{
  "n_kv_head": 4,
  "head_dim": 32,
  "rope_base": 21400.0,
  "rope_fraction": 0.5,
  "init": "normal",
  "init_std_up": 0.0623,
  "lr": 0.0132,
  "lr_mult_down": 2.0,
  "lr_head": 0.0155,
  "warmup_steps": 0,
  "schedule": "wsd",
  "final_lr_fraction": 0.02,
  "batch_tokens": [16384, 32768, 49152]
}
Each number is 128 + 24 x the weight over its row's rms, rounded and kept within 0 to 255. Layers, rows and columns count from 0. The size above them is the row's rms in percent of the matrix's.

# layer 7 MLP down (transposed), 768x128, rms 0.246, rows 553-577, columns 0-63
size [ 96 115 100 107 101 102  96 104 104 105  95 105  96  93  96  96  92  89 101 100  98  97 104 102 103]
[[140 142 139 166 119 136 167 125 171 109 123 122 131 105 130 166 130  73 125 134 151 169 103 126 121 185 117 160 128 150 141 110 128 156 127 145 124 107 104 125  85 143 123 130 103 140 160 143 186 159 123 140 165 155 100 116 143 124 133  77 128 120 112 172]
 [125 137  90 141 131 110 138 192 113  94 144 148 137 134 161 114 143 128 143 110 140 129 143 146 169 129  95 107 142 144 130 112 100 169 141 128 111 128 159 108 143 121 150 186  89 139 118 145 131 115 108 109  90 104 141 140 132  73 141 143 153 168 166 124]
 [124 113 108 101 136 111 137 171 129 150 139 121 117 139 132  91 160 122 133 117 128  84 113 137 106 122 164 132 119 115 114 121 165 118  92 171 124 119 152 133 156 156  98 185 179 108 123 124 128 147  95 140 100 128 146  98 139  87 141  98 163 113 136  93]
 [139 149 138 118 154 135 130 119 100 124 177 126 157 115 136 150 124 140 128 128 123  83 163  98 146  94 175 120  91 128 161 183  93  75 117 173 148 124 172 172 155 122 116 130 170 145 121 120 106 117 100 122  95 135 127 135 102 137 140 107  98 169 120 104]
 [126  98 117 148 125 116 114  96 150 145 132 118 156 116 126 113 158 122 188 141 115 105 160 129 150 132 179  95 136  99 153 107 146 143 147 150 159 144 128 181 110 106 118 115 182 105 148 181 107 133 175 130 170  91 148 110 110 129 172 106  86 141 179 138]
 [136 149 101 105 123 133 124  99  80 152 131  92 155 132 157 121 113 104 111 159 140 110 160 130 130 130 118 109 142 117 173 122 144 119 152 116 122  83 133 114 118 111 105 116 119 121 136 161 105 153 119 191 182 106 116 108 122 106 124 121 115 128 126 109]
 [148 140 136 124 111 140 160 160 124 163 172 142 130 127 161 120 145 124 139 117 143 158 174 104 118  92 150 122 174 122 100 116 157 101 129 153 129  82 126 167 126 142 163 141 114  83 160 196 144 117 139  82 116 120 154 142 141 127 187 163 134 130 114 149]
 [108 131 132 118 135 118 109 153 147 174 122 138 136 105 126 157  98  61  69 154 106 113 127 133 125 121 107 162 110 133 138 153 122 111 118  92 132 126 112 181 123 105 147  89 136 137 150  92 118 132 108 178 136 133 147 108 124 148 122 157 102 138 119 134]
 [146 128 112 159 134 122 121 101 174 122 150 167  99 149 101  95 110  91 108  98 125 106 144 129 115 103 125 152 143 123 140 165 112  95 118 120 130  99  96 137 126 210 120 110 112 120 105 121  77 144 119 127 114 159 136 111 112 137 118 122 177 151 137 107]
 [133 109 127 127 146 109 107 158  86 127  99 170 156 158 135 146 124 118 144 150 121 122 115 108 154 115 101 139 152 160 179 135 134 118  94 162  92 118 134  88  93 117 105 156 116 151 117  87 171 161 114 129 103  99 123 101 108 125  99 135 141 136 119 120]
 [137 124 140 145 135 147 148 163 114 137 172  70 144 144 159 169 116 147 178 148 134  89 116 140 156 113 132 159 128 161  93 143 132 160 137 141 138 103 152 143  99  92 156 120 154 114  66 125 115 119 120 139 125 123  82 116 194 107 170 107 147  99 152 116]
 [109 162 139 160 107 175  98 107 148 128 133 126 123 116 130  97 144 170 113 163 168 115 128 147 140 114 134 122 134 149 144 145 137 211 131 127 136 135  94 130 137 115 148 173 162  93 138 125 102 105 112 130 127 184  98 141 157 124 111 105 123 142 165  82]
 [161 153  91 166 124 158 116 125  92 170 139  91 137 124 148 127 127 165 139  96 101 150  92 138 173 121 169 120 149 147 154 132 116 111 142 153 171  89  96 153 151 128 159 146  86 137 132  76 115 116 150 142 127 134 118 154 118 110 132 126 124 100 161  94]
 [109 124 122 143 156  96  97 151  89 129  98 111 118  84 132 113 111 155 164 147 133 130 157 155 150  94  81 160 161 107 103 143 131 155 127 143 147 122 113 119 109 137 173  87 137 136 143 185 165 110 114 133 140 135 145 130 120 205  96 143 113 131  92 100]
 [106 140 144  89 134 118  96 176 142  99 128 122  94 161  91 158 112 184 109 130 145 135 131  79 106 135 147  94 128 159 161  20 178 118 114 145 148 122 121  93 124 119  90  87  95 117 166 140 122 105 166 127 118 135 153 149 126 107 104 137 166 115 130  99]
 [121  90 123 138 114 142 116 136 178 155 176 116  97 114 139 153 133  90 124 136 164 141 118 121 114 141 112  87 106 150  96 136 178 100 137 122 128 160 131  97 135 116 168 129 184 133 104 115 159 148 150 126 118  99 113  95 162 110 127 170 133  88 118 127]
 [108 134 133 130 139 169 154 149 156 169 123 113 135 123  82 156 128 123 146 180 133 126 123  66 138  74 107 109 167 122 162  96  90 118  80 124 140  78 134 127 162 130 131 133 152 123 132 152 115 136 108  93 189 158 134  81 164 175 146 118 119 139 180 132]
 [ 79 125 132 144 114 133 146  99 142 140 144 121 128 103  88 176 149 125 115 126 147 137 129 130 149 139  80 147 164 108 142 142 144  98 143 126 133 118 120 141 151 123 105  87 112 101 114 117 132 115  63 122 126  80 119 119  81 131 119  92 129 174 119 117]
 [156 104 105 115  95 136  97 124 157 152 132  86 138 152 155 147  79 151 119  72  95 119 165 116 137 126 133 137 135 119 141 106 107 130 116  93 112 111 148 113 100 118 121 125 152 163 158 107 167 132 121  95 167 115 109  65  94 116 162 140 108 108 123 114]
 [133 132 120 123 137 149  98 109 118 112 125 127 110 109 167  74 178  95 159 143 106 143 119 100  86 117 164 128 133 111 128 185 169 143 106 113  89 155 116 161 125 103 134 142 148 125  99 115 149 109 155 148 133  63 102 100 126 120  73  98 118 163 113 118]
 [154 189 128 124 115 177 172 154 105 129 131 159 189 152 144 138 155 148 125 146 141  90 146 123  94 102 137 107 106 119 124 131 156 136  89 149  96 113 139 141 140 135 118 123 106 120 120 122 107 143 122  99 110  90  93 146 151 140  91 119 159 114 138 122]
 [144  77 129 119 165 129 122 136 103 124 148 103 140 120 139 137 102 153 117 138 112 132 158 150 162 138 142 103 129 158 140  15 131  65 144 137 153 129 105 107 125 123 103 150 109 115 144 121 137 105 172 114 122 124 133 118 154 119 119 138 116  62 147  90]
 [129 135 136 119 161 130 128 122 138  86  96  94 104 167 172 129 135 133 156  90 118 111 108 132 127 145 128 184 127 133 143 183 105 128 128  97  92 139 116 145  72 128 158 148 116 177 118  96 123 117 155 161 121 118 118 114 157 162 175 172 132 151 146 143]
 [145 114  96 132 129 134 155 135 139 111 180 140 101  87  99 130 101 135  84 164 160 144 127 156 131 144 123 143 127 132 117 150 134 137 134 150 120 141 118 121  99 128 139 145 177 145 130  92 130 153 160 158  87 156  99 117 101 150 145 116 107 124 112  98]
 [ 95 152 150 150 100 128 108 121 110 112 113  93 105 128  90 177 161 150 149 140 118  65 118 140 147 139 131 138 117 127 143  90  84 152 139  86 154 100 107 114 119 175 150 163 153 123 155 141 153 137 111 104  91 117 140 138 139 132 143 121 129 157 126 127]]
# layer 7 MLP up, 768x128, rms 0.292, rows 554-577, columns 0-63
size [107 101 109  95 104  98 101 103 106  96 106  97  94 101 100  94  86 101  98 103  94  98 105 100]
[[171 130  95 116 134 115 103 102 135 118 113 140 143 120 160 122 154 123  85 179 126 137 140 150 139 138 122 153 187 130 127  99 137 161 125 178  88 185 122 146 160 139 103 184 127  98 107 145  97 143 126 111 109 126 117 115 119 108 111 144 157  73 111 131]
 [ 84 105 105  90 104 103 136 133 142 123  81 121  95 135 159 140 136 109 106 112 123 136 117 157 100 146 139 136 128 119 128 139 151 141 135 120 139 116 133 100 117  91  94 114 113  68 120 112 107 124 125 124 102 136 142  91 169 118 129  75 113 109 126 116]
 [ 77 126 145 122 105 116 129 118 113 125 145  86  99 132 194 118 111 105 153 148 128 150 169 152 158 148 151 137 148 137 135 114 150 136 108 121 159 165 150 157  87  97 125 141 133 111  90 128 113 169 106 152 153 138 150 113 120 133 139 139 156 151  78 159]
 [145 150 109 126 141 131  72 151 175 151 159 126 116  98  98 150 110  97  90 130 131 113  77 137 133 136 128 141 134 128  88 168 121  98 119 110 117 152 106 153 160 115 150 137 149 116 118 137 130 144 141 107 138 200  87  92  90 149 114 148 115 160 137 137]
 [102  94 117 136 121  90 150 136 133 115 149 142 118 151 135 118  84 113 142 149 142 110 128  79  89 160 123 144  99 127 123 127 105 120 144 125  99 124 131 104 146 112 121 162 165 157 115 126 147  99  90 151 136 146 141 123 142 151  84 143 125 124 158 141]
 [116 114 172 102 127 127  95 114 112 174 142 135 118 117 105 114  88 158 105 139 132 123 115  96 164 140  60 136  92 137 142  95  87 118 130 147  86 127 119 128 123  92 116 133 110 143 121 140  95 174 177 112 118 107 109 124 132 150 139 116 159 131 120 109]
 [116 148 135 109 128 154 130 135 128 139 127 133 132 136  93 133 112  84 121 134 153 115 132 153 114 108  82 118 180 127 128 138 156 131  96 140 148 131 137 114 157 143  88 149 150  95 160 132 105 176 123 100 117 103 141 106 141  95 126 157 133 126 150 176]
 [141 105 162 119  97 121 120  67 138 131 151 131 166 114 155 106 124 140 126 127 137 130  95 139 121 112 156  94  94 111 153 132 104 119 105 106 113 178  95 159 132 111 119  95 115  55 111 109 152 145 113 156 136 113  94  72 123 124 161 111 120 102 119 154]
 [157 117 111 139  68  81  93 125 154 153 115 126 131 159 126 154 118 100 154 105 101 129 174 105 147 139 149 125 142 114 153 122 137 171 169 139 113 164 137 120 124 130 100 125  74 108 168 149 146 140 119 108 110 141 124 148 163 106 121 133 149 130 126 119]
 [143 124 122 124 100 121 137 139 136 132 173 163 132 141  85 126 139 182 117 160 121 139 121 110  94  98  98 148 126 119 104 134 183 151 133 168 129 111 132 119  72  97 157 113 135  83  86 150 125 123  99 144 136 110 140 118 105 107 133 145 155 138 141 148]
 [115 157 110 111 137 109 133 152 124 112 156 123 108 103 135 130 106 105 101 135  91 167 119 161 155  91 141 111  77 136 124 132 122  84 130 122 114 132 116 151 151  97 114  91 130 129 168 143 136 161 123 154 123 101 143 127 146 135 167 122  89 109 143  96]
 [149 146 124 152  78  70 146 149 157 106 127 125 156 134 144 168  91 151 143  97 104 104  91  90 113 168 114  98 117 106 119 113  88 140 125 139 112 107 100 117 125  92 132 138  81 143  77 132 103  70 137 103  99 136 124 104  80  95 106 128 114 107 156 138]
 [132 123 133 123 134 139 130 126 152 142 152 187 135 118  87 130 146 147 139 136  99 125 123  89  95 154 162 135 102 168 142 117 119 131  96 106 117 163 134 158 143 131 113 111 152 130 146 119  81 126 131 109 100 179 107 132 134  84 122 133 111 108 146 140]
 [108 150 101 100 124 132 135 104 105 121  97 126  94  83 138  94 114 107 132 145 120 137 139 107 131 165 102 115  79  97  91 129 115 105 133 111 141 191 177 106 136 160 135 124 124 106 113 126 112 159 155 176 144 110 122  99 112  96 152 154 133 121 137 131]
 [118 144 144 135 109  92 148  89 148 108 135  97 165 146 114 148  89 132 117 160 156 139 102 128 111 148 117 140 126 170 150 128 131 123 106 135 165 119  86 150 106  86 152 120 123 133  97 123 153  75 125 135 147 153  92 151 119 108 171 157 112 144  97 143]
 [160 138 108 113 138 125 155 146 142 118 113 150 127 133 162 132 152 120 102 119  80 131  84 162 114 156 159 129 125 129 123 171 127 116 117 120 137 146  78 157 103 110 124 148 105 136 104 166 117 116 146 130  85 113 128 100  85 151 137 189 146 143 150 162]
 [116 113 125  94 117 143 152 131 122 149 162 119 123 148 124 147 163 108 132 110 105 168 103 123 166 105 123 108  67 142  93 163 106 128  87 152 142 161 137 153 143 121 167 133 146 114 133  76 147 134 107 128 145 174 140 158 131 160 116 177 147 145 131 128]
 [ 76 130 142 149 161 125 104 101 165 136 125  80 106 132 161 123 116 144 121  92 110 117  97 155 156 158 110 117 173 126 117 153 120 124 113 156 171 114 147 134 148  70 119 154 180 131 125 127  99 126 119 149 127 119 125 134 103 115 111 161 100 110 104 119]
 [ 93 142 146 111 109 124 141 123 159  62 138 126 125 138 111 110 148 104 121 143  96 150 106 150 129  71 145 131 125 105  73 193 118 114 167 131 143 142 144 145 159 139 133 169 132  96 155 120 119 135 162 125  99 125  61 146 169 125 109  68 139 138 157 106]
 [133  98 162 131 106 131 123  74 162  72 142 115 155 117 114 155  78 114 124 110  82 140 129 101 159 160 103 111 136 142 119 138 105 127 153 130 121 111 174 145 129 129 180 168 159 125 140 141 137 152 129 144 161 108 117 128 120 118  95 159 125  92 161 153]
 [109 114 165  67  80 115 162 164 139 130 145 144 111 125 125 129 139 154 124 154 139 153 122 105 100 141 127 156 131 159 142 120 129 100 176 159 164 129 186 119 163 123 129 126 129 174 113 142 142 168 132 107 131 150 132 104 129 107 184 172 128 140 133 125]
 [148  98 112 100 114 108 111 123 116 117 140  82 124 195 127 112 123 137 147 145 183  99 127  91 158 139 159 159 115 144 101 141 108  99 132 125 126 121 142 107 150 134 128 157 111 148 148 127 108 109 134 115 120 112 111 125  62 125 145 117 158  99 147  86]
 [143 118 107 144 101 126 135  98 168 103 110 130 168 101 164 129 148 100  67  84  82 157 126 128 150 114 116 127 129 155 126 123 107 136 148 127 135 140 106 137 160 143 102  97 113 109 136 106  94 147  80 149 134 168 141 131 108 109 158 129 118 104 131 160]
 [136 135 134  74 154 119 151 130 129 103 142 137 184  97 163 117 152 143 112 120 126 115 147 122 122 124 163 160 140 134 108 117  80 131 128 196 132 113 106 151  97 121  77 155 133 153 106 117 117 114 148 125 146 136 148  99 130 140 144 102 139 110 118 118]]